Weights of a small GPT-style language model, trained from scratch on English Wikipedia.
Size: 16 layers, width 128, 4 heads of 32, MLP 1024 ReLU, vocabulary 8192, 7.35M parameters.
Architecture: rotary positions, no biases in attention or MLP, untied embeddings, normalized queries and keys.
Training: a variant of Adam for these matrices, 114M tokens.
Each number is 500 + 40 x the weight over its row's rms, rounded and kept within 0 to 999. Layers, rows and columns count from 0. Numbers have three digits each. The size before them is the row's rms in percent of the matrix's.

# down: layer 13 MLP down (transposed), 1024x128, rms 0.104, rows 876-975, columns 0-63
# up: layer 13 MLP up, 1024x128, rms 0.104, rows 877-976, columns 0-63
down876 101:526513553519442486445534509491400448534504516509518493580488502502520459509457461461454552567475522484530411467482546455479557490479460521551495469533501525454527471503449489511523484474520490
up877 102:484524491481443550548524533468436422434447499546538487546506503513502465565489497510492474498434459561550519479540529524427507490499553477475423513460477469567474516499476511566533551491542532
down877 106:440558479478550497491579484548489479493567442444528494526491533476494479486556602558544494497520449590583464484574510522510482559425584474470446492525487498477475509478451488513530584510468478
up878 098:596483479507535488537496458457477529468471470566506518504439559527581494553491523552507550461492474506469533440459422538482533489525482517437496517419462505466473423520554483565464511490451539
down878 091:558482497497490467453459522493488486510427532511508510448434498519456452452493506545476521474496560472526518554484463489534523500531465529479392543489506392453375533483457532490529404525515514
up879 105:468464521521548539499472531534482465479508424559565506478531579420486534523506514535515475479481507523512557478514530471447571508506459518481490499500548508500511499580554509559523562462570517
down879 111:497458455584497575526566450507566518504527443432435457512516408528502438492539547463524638523493490457512564515453567519498463512484467506552555502535482529501494502436544513528484481529512501
up880 091:553462483515468513488572538537510449491439458519476445523456491574560514481458557531465561568482504522481527502439403511419509499487492540507467457432464520572366525471482513526507516447484521
down880 079:510508435461511569478465480553505514442515463523546565479559505506504444591543442525555471428498485487537546441497539407560543447560463450513510495509533491513495491499516445505465517589535429
up881 095:509422528516501481470514524500509584515365506558541507404546565470499552503474525489543483467489568495546505486456471534464582436511477518566545500495588537483458479492523450505526515507486518
down881 091:534520491537525509509499432486469456485602436468444473549481494474544469519535500478485540505468466529511575473555433473553428559493512539503483499477447544481526548489482495501453510602494502
up882 093:558445497533469514644506537470507528432479455552497450467501551499617484532475433482458529502404523519479514494529432490542567527499532485521593504498486496515483510471531468528471528546474552
down882 089:490458479536531549513516540542537587433492478552526453475522429463487530479557523473556497554448566512484451455442554483539539430495424514478509432496489488423414462524544458476552456529488435
up883 118:521464507524508472537522591560491481491536491498527561481501580517518520541447520531471539518563592498477560459503499598561546470543471489545482519522521534544478539508513493528415530566507615
down883 136:532522456466517597466525575498524520469472526488554512529530488467522428536470569536458550528502440498494498492518557583436535484556427575521462468460566491543453463474500522527466451518522497
up884 096:481510604439517561505524528524438520529515553554525533443550500542593557552468430498502451518430516577486514502477522560512512519484468503489464512407486494512496403525486518527461563467555513
down884 097:488502485527467518481490485500514463487512456554550479473477486532539542495492516529527478485524479487489475544504537478495455518474580528493449505539508556480540445538482561571472587551458518
up885 091:409536507495518471526526484552546519499471442521517534492476482488560507537439517497474477594510587524555427473516407467474479531539501498476512497503402475521525487445553505514537531486524477
down885 085:517506492626497448555503454482491516422534490514482452401521496417522500554494554533503483494493522541532485490466425518506509603544521534540466446561509442514455508504473485535505506475481590
up886 102:513524545530475502488495483522490609518451471441552409531564545447503547537439493521517510500529526510460547464510497554475509465523485504523467525460429520509501506481424459531386488487472465
down886 099:456513532459456493466517531465505433539503480477464536559516487485520557521528490491504542495537518489533467518567442542413495482472452445527499509562492464402503552500509527461514421507466493
up887 094:560457550461497597486451510551535487442538475498507480462476548489469552472538491541525487525530515516476508499509464483505512485524504577528556493468513473524515516529511482491502552449476529
down887 095:483532507495472486517552474378536458505521525524483474515482453514571549499460481515476461459496519472462439530455440553509410533524464504497508550531536556444547478484474520474566575512553504
up888 103:471501529466455523559459488558434577508484441576579517507524534526490520487560545519447497481420483491533509468536431539466509557455523587475511594528497591561470417427470503474526525503501519
down888 104:463552516546497546451515465525558564453514498508539482543513548500455464464417562459508452499524481553460497528491532540475486502428555465573461479560446534488484496558485529401538542522477559
up889 104:487496556458481548527475519542455449500491523514499533461456484455479456513457550531470447552394564521449564493508503461457541488499475529496497514410494532603485464429511451516471528516440562
down889 108:438572498473505515526540455546478531535540485398465454469510423475467406429514470532551488530422501505588545551461462450524436602525556474477551550551539487492508569479499559456554458572454441
up890 102:504437439495546489536480506473579486508499426488485457541535536540490485485515455507548543441532484523490481446525441536495562523542526494469463522461414524513520477529520376498539513530546521
down890 105:512473564537428586548483508520509488521466523499483492470526511477447473480512514535529519511500498497540495518499466506394467422517482532457463466481526567457500485459585575498503425473478436
up891 103:560365513546507460565463524511483463464510502543486478483571509475489514558537490538458443555508523466530542521488557499431536438543510512387462521532472535470462482539529459510420568522517516
down891 103:595593519547536483525525504505517513555521559484441489419497450438493552540522507507603569485512504480517536562497533438531445519549508534522500474510479510493473542505491561447489507476480444
up892 084:459517543515485548454606514470515459511440431540431537482589506529522529486393513504482457554467505502508546530548487526491540489511449560442510532483398482499437455455497431503480470423508519
down892 075:490440436487542491540503514523466499500580577502519489488510472434481506481564486510543561479486516407517476478473437513456548466528521564512480518513492470498454522521523559501570327497503509
up893 091:538444575532545524527522571519455523459539466484529529533567481483540534543488518491481483496456550510468486465501478518477528480562526531550556501463454509582424531527455442485504473454525518
down893 082:454585533470482446501574530495536483475470573495492443488602455470429456511542539488532521507513523492530407554487577484506577545533453513576493547520453475457518562460589490450562523454524491
up894 094:602457513531510519485540496511512513458450547444486463476515470487574473543440531479459478505483508490478449501487458537575586441490540551533554483454538569541421578541536447511469518453498477
down894 087:508512493521545450525463476546477503453484477474475474454536472529548408480535526432505557513534494586505526411551522478487501501539540426491508566555477473506462477438594473469548418506536535
up895 096:449448505449522450546567443516471522528470559526513530537553470576569531565415524559506542493539601518546471469571531481490531542489600543470487535455487563485548442470538479526533495513440526
down895 085:489552487548490467536546531515423460456496517507512547495457495502514533510458481505393553567535533516485454501443442543546615529514422574479548497505517522459458473495525501518547451526502509
up896 098:524479493451514563519483515541531456464465481557542517417555483472536527526448482526455472438462472556517533546505430463457529518496486495501490465477451560528483542552488478545463491483518488
down896 094:476499461489477558508442524456439518549501454559458439441445511512488528538494478412479457465524454547494501437428525451461513463468556502415480450528527511461505514493546524574482561515519507
up897 091:489481514495546547454551463492532579512439547468504486494603538451597490532433527470519482499503476535484493412537507497467582475539466546531541478444431501518423529501423537502525507497528508
down897 089:498472518485517432513532512474528526444514554505527478488503475560576400504453474519509494528444510521535468402437536472524623481480555519537513489503497512528489478504523476444527421478550591
up898 100:475492491427483484484573461548393505442521508485524463515540527542591522513485520536544552483494479531541480485506490559472499517484473552558479528441504502522481488505552568607516520499447522
down898 093:489482505502556525505472486523557490519528481491515508539489497439515538461542499451447478588453518525487532550485506445490614475514495488481485568579486507459508545499490411401524466540539398
up899 098:493516503471475514576496480480555486459513481459552453570525475484489496519541553519527523489453513537516492449548424456515533489526562523521484546509527487493385527481486536581461534478564533
down899 104:472550578481499536474498443429567482505468501474517419598455443493502509428509562471510575535480448570505387526479541522523448550478494475527502458554485482473463528511537494504504504493469471
up900 100:479455542457466479526562476403506491498413555563560461440484502440490448533469514476482455496478521468554482505485466510526532513490477503566533493428540515582395427510581486558523493431437534
down900 099:520477543514466546508559463507491528456494458444531591545456518530571361505467513521537467483515524512515431468453532490507529438498455525538550528442474570528488492448496505498457425500526521
up901 109:522493526508483560579527487535466566509477536601523453511517458490522538488466532464510469509443456518488479443575474515534514530502464501445490569481456494496423529481518478494459492431524465
down901 111:469483537484525625546518485496497518454536479390549537529507459543505497517463468532487549470452434433465536469475523461544553473479474456508548532474483476525499471466468435536467372491509522
up902 109:485493503443468566492463513496544550426557467483505522517458521499503532492484544523442427536536595514477572498451467518500485458617547545478601473531444509532437534514524520471498515431515481
down902 114:446583492506518474525471550541512528506460492480466479417415499546560489498488578535555549502527510504444528547481511554461555497513507474548532468473490576535557548509581545534458542547502589
up903 099:534483514527415539492503531540503514508447563424513545543502548451515504523486521569538526484439504484514503444486554574461491461549491495468508517431452519511417483514465494543497540513457501
down903 099:469579475495505402514557502489528563605512494443494441513521511492457472499505458500509516485504467566531480560440489482461548574481537503543498484536528466441556521469433476495507548551496550
up904 092:457380499512548557491485467565486522499457562500514485502483498507475500519547542558494505537521521460477476456457480506485507505566472507532560518518535490490494438467463443444552545479478493
down904 087:546526448474492558495534540482421488504568488559494504540544507509629434509445460492431532466517427551471559547522513511587493523501495448453571478466492503499496414537491491506444449493476605
up905 096:487464515571465447538481488539570508553518490468529481445522491541534497555503493535500460511401571556483534536468521483495473476479553509458461522502520523499482440573523469570470522546502596
down905 093:465484488481507452482545483496371507573462478501465541500503519517544464522463492470480475532543515454451506490489504549488501467571528458508507478507515484505522443526478518454533456463473483
up906 132:493531540432433540505524502525418548498473557436495426434550540533470565539492543521565480455435566544431402464475540532480490510469492571512530564456489476542448449487498481529501528509424516
down906 134:514487554523534543546550481533488524558528574491532566449509534486535552420530530553467464560517480483508487499514483409568477461506473452550523451460485485537489481546470458531462472548498526
up907 095:505442517496455539541498491551459492402491498530531475533531528440568451544437545481454536469486456503486476427537547514477515410527559451480502572505517490500492535538421474512435525462486578
down907 093:507551543469488596449498482498421508487528484473495486494529541558480453497488508451493495532529443467504475493509566499562539504534485552454392523471536540554512501480443496509548560538519486
up908 098:424423518541452465498592487476499516460532556546503455521505505462499487511482599550486449530470533513545523470526453550503516444501583497520539559502538468492430429464518471558571477503419522
down908 091:498473512489528483459548474484492481503556468515415446520553430421478503534479555436475509533599561555485483476474496475479503485542490534549449531516557565549522510472522476489536466536496496
up909 100:557515540486479490515519527539510501495466495560512538480569503503471483496528518517556494496534508574466544472520442522461539506577547514461512427416475504559519488487509510542459554487425511
down909 104:491588483543442454526602520447433530463534576464540504517486525571508535429418450516491493530510465517484527536443484493521508445435460454475448467477404529505427501463478586514499491467460482
up910 090:549465450522509445513503526532444482439550485462514444520475479541512484557437517508456512512488518578535511512473496570478548558477528551443447486499531476509528421524487465574448563526520508
down910 083:472511495482447475437500483497506472558563504514526519491519477477562529527473515503524460537465556444470540557547523518488436453398498510529439486457503554503488462427477493557528583494541561
up911 107:489514459471516567493604527501478559516443519481472556536454485483521494519457475515465433500429564526443456474475455553478483542468448582422504527470501533543427481436487451502539502475496469
down911 102:491519500456594430468455533528558503511515533478580544477511494534462464504483509483489497434496427444495538470472495426557520498496486477483503528515523480601566463529517610557415517546474512
up912 102:480526449428559542455504505544439492465564549452500573501562573491477558574547497486488432492506533543598522447532464522481532474457453468492463495551466473535526469467520487492474606466485480
down912 095:493446523539459538508499520479540500512532453531564448544513521471584501506516508498481533449547469520572497481540484564479476549511444525454570558480505456470542481515555541490498495496450488
up913 109:498483496517499401597501526625501546511417492463524538509565500483521500503459488570504466485463552580523517440534446487507626448521459526451486507556473496510439487509455540513456503482494505
down913 105:544511503492435473549439494512535508550459544473546544567511518469525427533580514509469468526467579518508466491453462467484599488504568486510487506449582442520447519524521486506463466543515468
up914 119:490460488547456591492536486488531538495434514504513460493537498450575531507386534500558504530500509497513531496553493605563577452525502532472524532438451531511433517524493507514455494455503487
down914 136:501465518483517545487530486431562558434432509430520478469504461454584487486493483499520547508503490432485547484509428487529587467535476563476530453521533576440436506513518486492517342462495526
up915 062:513422495484505567603515570572501537492444449516497434470450512490568537538495533440513517494430577625456524431445472531494559467484466519494547500536471531522522545531452506525439509484505495
down915 056:497547433508445458502464521506523511527606495509436577505556487484465484543506466528528507448525462487535489473481573546491520495521557505449474541461497487494528411503430442539486452479597523
up916 087:514502507505548520522494435519499488398537540515553463505522483467622540544450520530521570525469487510514499526513471504475524487493531473490461517421461469482469528461445445590521603461502526
down916 088:543509497424496508475494501512540488592486461512482524488496532563492478407471482474466532485434523458498549478529540522560461509471476441524489506587501573489459539477571530534453540487554459
up917 100:503488525491494520567407540544514487458496530490536482406547555495503529587460610500409458562441540569436513495538531492473519481531524532406515551519529537510500530412525467437458485489489496
down917 093:433569485537596523511501467479472498446553495484595466475477513426486456550586571513543472476566486477522494481525479497404511409495495488521500532533525558545525422541485538492545538528481530
up918 099:486472503457509447521414528526532518447443454476588542470556442486580511594500468517477509475507507488530502441472454510472491491473424533451467529511491405556511510452567474493538526494541476
down918 091:479486447463525493460445552475426518522492480427453505452412480441491493491575486526511535478463427568506526499422459494511501482520463469480491478509447519467488503505486516484440516563526499
up919 111:484543476412485525490456493488498496464451510466523445476507463524511580523505492512575529501521529469488523541582436599513484498501510538483470515451466555458491449452475523558598499428386602
down919 115:464547485555479490540465544466505416474469524427512507511516498542481568442507500500569491566571476510463571481461454527499475567587550470486552444556484507438532527581602534482466434518504504
up920 097:552372506466515450517475477540511599529498468520537472489537489448497584584535492536478506493441471500489597440515535527460517463479468496407515562503470563528439507515456488479517550456552546
down920 101:504565449426529427478525511513476514497531459516452488461510474474476462493558522469504504504485446525476459484529489544501564524526452534502377517512575499484487521475482451483508542543493548
up921 108:430489597413491524534459557616488506496466465552558525450450506498500523520507443460417509564502520474511509509558545542488512465578457557523484477472490471530571449428513500545525571544480563
down921 111:501499445517499481482492518476485531517508464566499486475545529459569436506538527562542488485576579522557472487522534585513447474462490477519400477453527491484491476488497567550451588547471436
up922 094:540527556502463500545520499524456548473547519489542493551572519469536484484503502532451500516535543431516575514498507498517543479508406472500478491428493481518563505464481503482437517456390537
down922 086:497453463451552497508519532495478470529483439581447472537455477551510452490547517512483496556490588540502502430497503525444517492496558520615538432509544466486448498517519545445560394542526467
up923 104:452484497513537578512494496516491475491490538542568539513551519461522516484452391500513424552569544534492487498490513491540503444494474496462449540512519494527488461525451424503447514530547498
down923 099:538556572475524491509468498468399454462518616467576573477513587540532537463515453532527544568502492500517547472473524471470512456539519515520462536481475478486527484532452536557513508499471529
up924 106:596450496492559553462509484516536535516431488542492462409504610409529501504499552566505550453521545498446461439490508586472498506551456539543542548568568502474446469570538517538499492486475503
down924 096:502553464476495440542540465485471528456539494513443534551469554538531405570469493516485546526552491544505519485490405468502460494463388512546423461476492537457524519468524503503527399440494571
up925 097:508484471483436458544536498478547453446491515574561479545532494523560516529504521528473518521530521427441418510467530563460530519445507511480527516520537516487542444544539508544501497514401511
down925 091:474495521502526529485464497476441464484518472437506555492452549526470469540510558518467475524522476574463472510442473426471518556449456513486465485472499514512539458543470434459552482480561519
up926 102:500425542503446498521501481545549513464384458517469466510551466487519536618372532468562485511455474465535442476459467489462551461542484463502579491492504478563512508539543464525497551492442538
down926 102:465459547535515484463482453492498496502427490544467458559510518496488471442434453499496454437461462498479512486471515486523479514552472521476603473493519488539527519545537511513582479488439471
up927 105:493494561517533490528576481494535521403485429569465453520557500458604552553414515472452488552423505526483489455500491475523528478574458505494573556515462539531451521494522485548517577448440543
down927 107:536473486496560512503546486467545549491463536573444431479493499462479506492522501451511517507475407491491501524543492524517519511457459508539558465549515475505508492524513513396505396504480474
up928 102:552467576421447523528474464608472522485421502442557519511461481461501461522493483550552541486455531529513514532459543547553505508501481462492498519491519543564517482489491469510496538545456581
down928 094:490565489560524525517476555502528504505489502553494532485507508516444497553516477490493469589565481515574446508466465456496460504554534591454442455535491476479480510486450552500465528548491487
up929 116:505464526402564477497489516530472490478451451523485538486558542495509543589459487524497496513493510560482488474517475456399508490451479468412561550460463612440465505452491492606451500431482540
down929 123:512513543489528526483524454441481438462536510464427524506561503480545480401438401445475525460521472473483549438484544448470516490499493510425426506426484496551549540482451558492534503505503526
up930 111:463488519512434498507569459467478478504487556508495442445457488510472536493533493526486484488443501462566504527498450510500512546509507491451609511488452456553363476461570486517511504537420540
down930 100:504477491508582503466461568480496569557482486584510620598467525481534550506499459542477480536586464524461499471455519464411479493486498493544425476455490507456563512528507526486558387525465542
up931 101:570411546518528518483543498488413522461471500517486498541588548520500524526427476525429481545455481570411560480492482519499499488519550484533497473467500507541501484551503501512481516413465521
down931 091:494492506513504499517538472493529538547527492515486514517481460578571447452514460548515505501468530519516490485524532464457502534500495532485544514507436485487549447521482458454457335563493438
up932 094:461463563416550526484479462508374526496536519483473495518526547519494581539450474486522480495491573505477552535524470531479515527541476570453441551480472482505443500558481509540512515503542509
down932 083:512473433550467514554546488495592453562505550509519472503458482534524408549494497473505488518551430493462522395495457460478536491467516496522477478482474515493514518446513436518468427548422530
up933 104:507480522474501483538482457513492486488454492515544481473546555544539497483481561496520524458473541583481494527493433531438548447521484507521591527458439583460431506561496483586540488509486588
down933 098:488511507509525519517517499519475486508532528559513551551496564528506437509518532508474582396550464467468523549497553511593438521521438532484549461515475509511449453489465551509478394499566498
up934 095:478451561459496527520532479498531519518495454494539512435505483516509543580556477534498482469456486508543451466419482523498535392479468586561425512471468539525484495490506427497533521504533519
down934 095:494460558497464445439475516517587412439475459494520455466480510451416420512506520570504452529508481474464499476505485536467502472554557494499499457502456506515482526490484499581587575580503560
up935 100:493469471509452485565591506495541520485482406523482430509512487511501495514491509508483426578488543474505464498553432521431543425499466519489536511584571490495489488521468462454432474467472548
down935 093:490532557451525465437475491450428531504497577503489542553558527447499534466431473426503454440515534439540463514456537526506480558468509456520464534464434532505451451500518518549519426557535568
up936 105:496482516512449474476586508508507499498520496459489552527516511483550536516501473606461418514537516512511539455479475534523550478573400550459418482546452506499541441489397475561495503479475571
down936 110:501513486544533494509482533534521462549537571528457467462501485542505622564458526498536513451516459479512489486483463522514486522528505527523495489514433524516518517514493598556529496506445555
up937 103:465467501496559519548498569549532546472538462508540538469463506488485525496423548633467505548478550495511551497592491593442536486534439480548452518534428584516476452520468517499486512515447581
down937 099:528505575544470549528469494455517455550457540546515486484596487502487488459553464473546529473513540562501436524547515518531526472498474477476549472561494463560488509557539541503494400437537500
up938 101:530434511516508480545523490508506468509467467556541491582535475521574474529504503555509539537555495542439506511499515480445516514506528516448476526510541577576464426517503491536510560515445528
down938 096:516413412447535533535485501555454519512464499511485509495508455522500465479583480474425560468584395549556514443444505469479447533476503505536536481544516426470499464500490529504536512521490532
up939 091:500497519520458505471497459507437495486472540524557513452584464484524473528422457471553552439474541472489463490519531465520509521532467443513582548471459514487421476492555455521439503472479557
down939 081:487494476521511576468515474519474564400526513544513500490447458463506434539472458528500508518556465450499457534541504514500498493533496556537463474543537502580505497521501497428583343506529465
up940 097:571491456469477533485489545466485533501436524453504429436606530517496535495503522557513494549514506496468568461529529469523570512588501541406537591490460535470493463571458445493475487548468519
down940 085:530472504523525498468461456447463426554523521485523474563468557491445526509500490463510508504520500434521446606458491422468515476449421550561474563473513425524492576433525544549533406518571505
up941 104:493497441443457544483504546510557522478399524542481435472495576475533546567523521544493437522514563543434512525418433551426531448546515561416512501532524455494518480492512527495483477482506503
down941 095:464476468529532493543487468482481548578530461507454595517438526475571551556540494458435575484531452527545472540518441500422527500458481503524533528498475514503566499542586447511517370510449498
up942 108:532532511432514460540493470497510553449441494488508526435511564476535496537451518606513536530512533468409553431458453502459540473576451538431497498418485542550516433505504469621470496483484520
down942 114:528492475488551493464454471527514548461475491506494504499492484475498435483525584541515569513605502491492473519497506484485514466511498543497415523527558436509476461546500544522528473518460522
up943 093:526526439480468568511596421473442520399569508501503507461495508510572485517431422472517525465419494453505517514506497572498499497519516492514498516413498572521504424446476472583523536475542507
down943 087:469448472476446524457470488496551477552498480479501535491500471480479549469539517521493530490570602517471482498544501479542492500466416425483498495566513519488507586494490484479420539546565545
up944 095:535535501601499490521519493523503453464452482491496530461520487506471498513530432565446484482399433561497481451516459481486539516492516565481521476505489510546463481429489443563445535487492456
down944 094:490552578465503580466489533458519472445497475565506581494511475544466528501522556561562466501547513529504461515474563454555473500515483490552500493431465435482556441482446499444522441556593561
up945 093:463506450524544525496547525550512520456513578508467483460479498500476535460523514488564484491450509533466461467495471476466565471574503532413533503539559525488478476395554512548508543549480513
down945 088:474445527483523484512525495470444503511498516495498519499511473497526499504463579472521434459454504488421472511528507535534477527568514518505465529473565524551448548508546431510521521460530600
up946 109:550455492474444489509499539613479559510499545519542461470463558543474558568530425525469441480407515522537515470478499472495515526458517495528537548467545514460447535435471495604399507468424533
down946 114:507530482587555460502477479545459439520545527485547507486502427493524484478481468488589487564484446572556538488477521483483549434539538485387468487522428539525538389506403554494530525534516483
up947 102:534407505537524526515540538472442519493500572563539470537538537500527436502434551504425429516536514448452577480454507554536509508533497516433468477519468460509429534453533493540525507491483523
down947 100:497518484482464513534497475567567518446514587513448541493456442450522537500532495524563509508483506516460500547540497503540463400506513518486518460506412514524527516490475549479430461602479520
up948 101:505432536510552519508562518463530529458514447480524514492478471454555496525411546474480444495519521509417509476462467495491513496529446550454443517457449463474448441453556486497494489485536515
down948 097:523508467485462509438515504448545474574466532506479553452510451437399476497538453454532522448491585498569502518503553495509532507500535519493443516526517481461493526495465539438550478490459451
up949 092:492429482499462510496458550543502507450540472528481488430474532463503533522490495470544520579473572519434536499493503485435529482533508433470566458527504459512464498526582536489533514542496539
down949 090:491495514487537490571496470551565526484582501505480537545509466527444476534537543497534576576538505553509519508470506552501571424573506480450486518487453493404516521452497480485535448426563475
up950 100:512428458561540546501465499557505561486449543541605467447451550514480529562464574530458487533439581520542538492478514535533556481538516572530440537501478561495464498568530465514475512492450486
down950 103:458556577492584508532509452538438555484514512477450476443488489548499469477454531483551480461437471479507477426578523430522510474481491454592529509468471544549515519493488483520488598535460576
up951 092:532454521437467598509531495465551505441480469397557534498473536499541438539501565501538480470484542522485471524500502473493496536531469457509513521472480522546488515416556492531550477473469486
down951 085:492467464511458465421486496489494516521502476519519481500524457464490459576518500480488448538458483466494496511479500400477494448466499533453490455458506506529531512562536488483435462451600479
up952 104:528480561534562545562483507519472519494531381492524575472511517518481501538523505478480491485463473534429525413496415535492512464511490543511602511497492453603504419548504507476453559446482503
down952 104:466458451481460587530511579485530501529505461457517571520533503430477558501444509450504513474534506447491490521467562428532469532537520495564529490508459523474449544477484479519498500589525513
up953 095:490425557501524479569474536544514518491494463514516463568475477488480584531497513551452485525506582443499461489538429587508534493499532510488574485576448504572518503508532468569494590513541505
down953 095:483503495552548482505436486507538508572500564509519492556464466460536450469465453488516486473437510440560515526541589454510540439512535558541485529478541486523524586523514479509386442486532497
up954 097:546517530450497533545555535474468506440507466519548456456496496510538497533472485425490463467469499509508455554493452521544530507511491477482497507512511493563447476479488422556491512478512498
down954 108:503545457516520403505499443496539577532514505492466518486491437559467476472508558541492511522558505445543424500548476409483519517523425488525475528487460508487549571528506538462565515445524394
up955 113:466426504456474452522422493522546487457453404491519475476585506564546541506456529542472485502563484515507513455500558478487566462567462490488448555573544518481434492540456456541412466484454539
down955 109:517528487527522444495546436425470490525534530451471456567520509484566601486418512431487392510559551452470479456481511440548521536405495465491554477505450565506484505498500510540431377486532517
up956 101:458485471463486487610416516539454464506498429511504486459499508520581499613519518572543420535470520527521472497474485511514497499512501527486526504515501560576496489485431466531456547433482567
down956 099:554516526472520520444578486508446487545520575443474517467529481487429461436442490458545571483561460415518447535436482440493425499506482490547475489444545425485538467527488506429491486538512455
up957 107:504527515480441584535468516551488517439462451521498500423512522509505588515514533520521515495558607533474544485566435530437505470556566503508555515512488445508568450499504521478519525515459536
down957 110:443516444486482522509448526487589545505470483542440466562481500444503542526524556509530494523495527539565504458575523513465488549519552524466491558480473481369520516510543484452491394446557477
up958 101:541462534506522589482541514471518441476479500577495457548470501459511570545471524462481449512466507494495431532486531495526512492505472498486441456434451518553565530524524394532565522517515505
down958 099:514561472562505525522524428505491494487444521481491493482421494531472435574536474477466526528507512481546493460484450519445489453464446545520547458501572472519464474497552495490521453507524407
up959 100:422435541473544474526509489560508540432480510497546560489486504475601476543499541466487422486525463505517423446494517476506555428558499557508548530469521543582429495511560421494515515531562497
down959 095:469506526519522434491452533539431414514538465439497534477504532517464501503538519522544520542543509592538468551521588483447370599565498432431542529502490477467488562491526483537500547547522532
up960 105:463505510458467540511495544453400560533526507500524545553536488491488517579504464494526416547530510589573529496519542496569572468472555619492516514445498503543465491440586558539525529485528470
down960 112:475403460564534521480515482450528450510475554557477552559495541507482486467501463527471452520503449531526480508487476447480507482460505458517498461474404473468548443481512496581431507584502518
up961 107:486509516444450497520554550486419510432529506514551451458497525492546501570464545510524504511535544496439449464569428501509505479486466428443533541502484497582463493511506473506456534386446585
down961 107:464527519450476504509532443517461502478451505485492456430485468538547420519482554441493471487532534514425526488588528459438558442534488568514573557483454577543494473510507490553527388435458480
up962 102:444475526454482509478449543491479462497492466452535537529547476468553533555481492433483510484459567508511480541543482509461499578488428547456508627556479503450480489557472490542462511508580525
down962 099:473565461476471460524515507500567609557535484523487462505491527521518512543461484547466444511536461525474588452455437452457546442525606492507489501472466509514534555475544474484497480418459479
up963 098:519522485423446545507530518491475490490528500501518512406531469549497465546510480473519482439440477486589433477548474481477535591478465520430517494424519481520530448464534503604472533494453551
down963 097:501513482487468484508447487496466505546536512525475543470422498483517452486430483510516495537445558487537535489487514451509571461502554439513519542529437482598507437457495541431441431515531563
up964 033:482477518467467517541555499558472530453539455465525465463528573505551551564437472538484454486460573515472513496513496562506578427574462516478518525484456519480490475492495472525444542461484557
down964 021:536468517442469508485524430500517493478466494505481527520501510520455461476541460430479548516485411475526430466484466485446487553480429518495428484518449565398461530508504521402534458471410452
up965 099:537532531509464475484564457464508450517522528514533492466481536489459544500475544533539504548567551574455546462440523511505542512614488495464481471495529480506502419427501546500521523512523502
down965 094:518502480562533547494546510515538446474544508535482521491515556526481508516485503552461444493433491460544583497547481524477520498460535455428485518526534497505547511535472467418465490481474443
up966 098:496438464513458466498481490538537488472503458507495500448471511488511496533523584567511466467504585494482490473461464531488511547525479433534475537462456556518411453432526511488511486520477578
down966 105:508483468455532602511490496480492468543481523580489471517514553504514480528478493561476535532559546484503427497571552537481546465505463538518528469513528490483493480500550444496501286447496510
up967 096:522513512511484429521502567474492481515503488505498504557582540561568519557452518513484476505504453506435523511489533552461507507446396553465494520455354518508535508486484421503510501498511480
down967 082:470449488481532584529553441485471468515513537472474553489442476491489527415544500462500538530541548518495507525523497556532559501520556490504498500571593482425393542516531584526479440463549523
up968 100:532462479426572570531458525555463548438488509518532481466519566471597525447476564554479472515503516564484562459423453456486468542547520492527552540441542553510503530548490451512551507524479528
down968 098:489494503540521575549459423588489512438502516501535477453474485563479416431519535488527505479466509549550527457556503471527524511486532519517533461495541486613506479469541466594584491514536509
up969 114:515399495470501488563460531502451450458464482519549464526532590516520495541441528521437435485505536549447439455486485473434508493491507503479545462479561457504519534510484475607484522477456550
down969 111:461444524526440532515502429444555509512467400487513478560532503532500444471517497521479499542460493519512532393511521505461513487472530508442506505508521470409520529487513500450487410457452426
up970 103:493544505503491537476543578559463498465536396496556453467471538424541531455492467536517408581495507516504541478494532447459526460524557510463456561425450537523418487466527525571448526550548502
down970 103:552489510471508494515475439419504522478487525487503478538498426616464551481519521583498507481485534475477474479544514509466494535512521440429506482471568565463461479511549442453464501516456508
up971 109:476466514482427613464524503447506502455426477524507453466563510466528537510404525520486503552478477501538493505508464549416537512561540551516542452465468521492449546426503517484458488432552475
down971 098:518422464561552484512530465464540555501535481500502497468481498529537544534500507504516524534487512535483524473484474503466547472494526496499517587530561464508495509544489495516481255504475504
up972 099:465473505530513558542509499448552539482530475492500504473535452518467462480471495502457499510437512496536515488469476441505522542552483533549503535534497539516402477497492499524526526447491527
down972 105:498481494439484545481454480514549484527441512528466503501515561491528513499450525522574555501476500456533468633515576498507451518469422481503555460498516476504448493506522495532440471570470408
up973 106:567517564556498566541533549520453478515523530541533507557509550526550478524464474525485497532487492537510489433502528579438518421499496509493509586450427551588438540455450502488493569490476493
down973 109:563497537471493546481536517513474535469531493496474513591494521559513429506449573468503502468573515516470387484549486542505588490538563501508537469500581533508484452528538459455570522564519464
up974 096:494471514473494536488488519540458531434445511519521466458567527528495525526474421554493515485543534507550518514536453533476542467527490516475474519570397523543514502470494499498507529540420530
down974 092:494433548436494536510462445487508486502491534467402449514421456525399522460484483501433535442507536569527532528552423477479457514559537429509484452543488538478574558505516527484586478483448481
up975 102:523447562516528500518511429495472478489493442496536535474468513518460522488463562581499559478494464472529492445518478530419513499566575484550499455435505530495494461509546542469554548561480486
down975 114:491464438501499438542470498481561534538474496563491494590521539538561463498526523501540452521481481577543548441514485490497521501511488420496528488579562437501499549570494434571472496417434564
up976 111:468525467498460529508522464533437456490486513518590505467578580537527558539444462544532478463432539563512506504517524476416503510500413580488490523483531556506484442530471478562504539565445508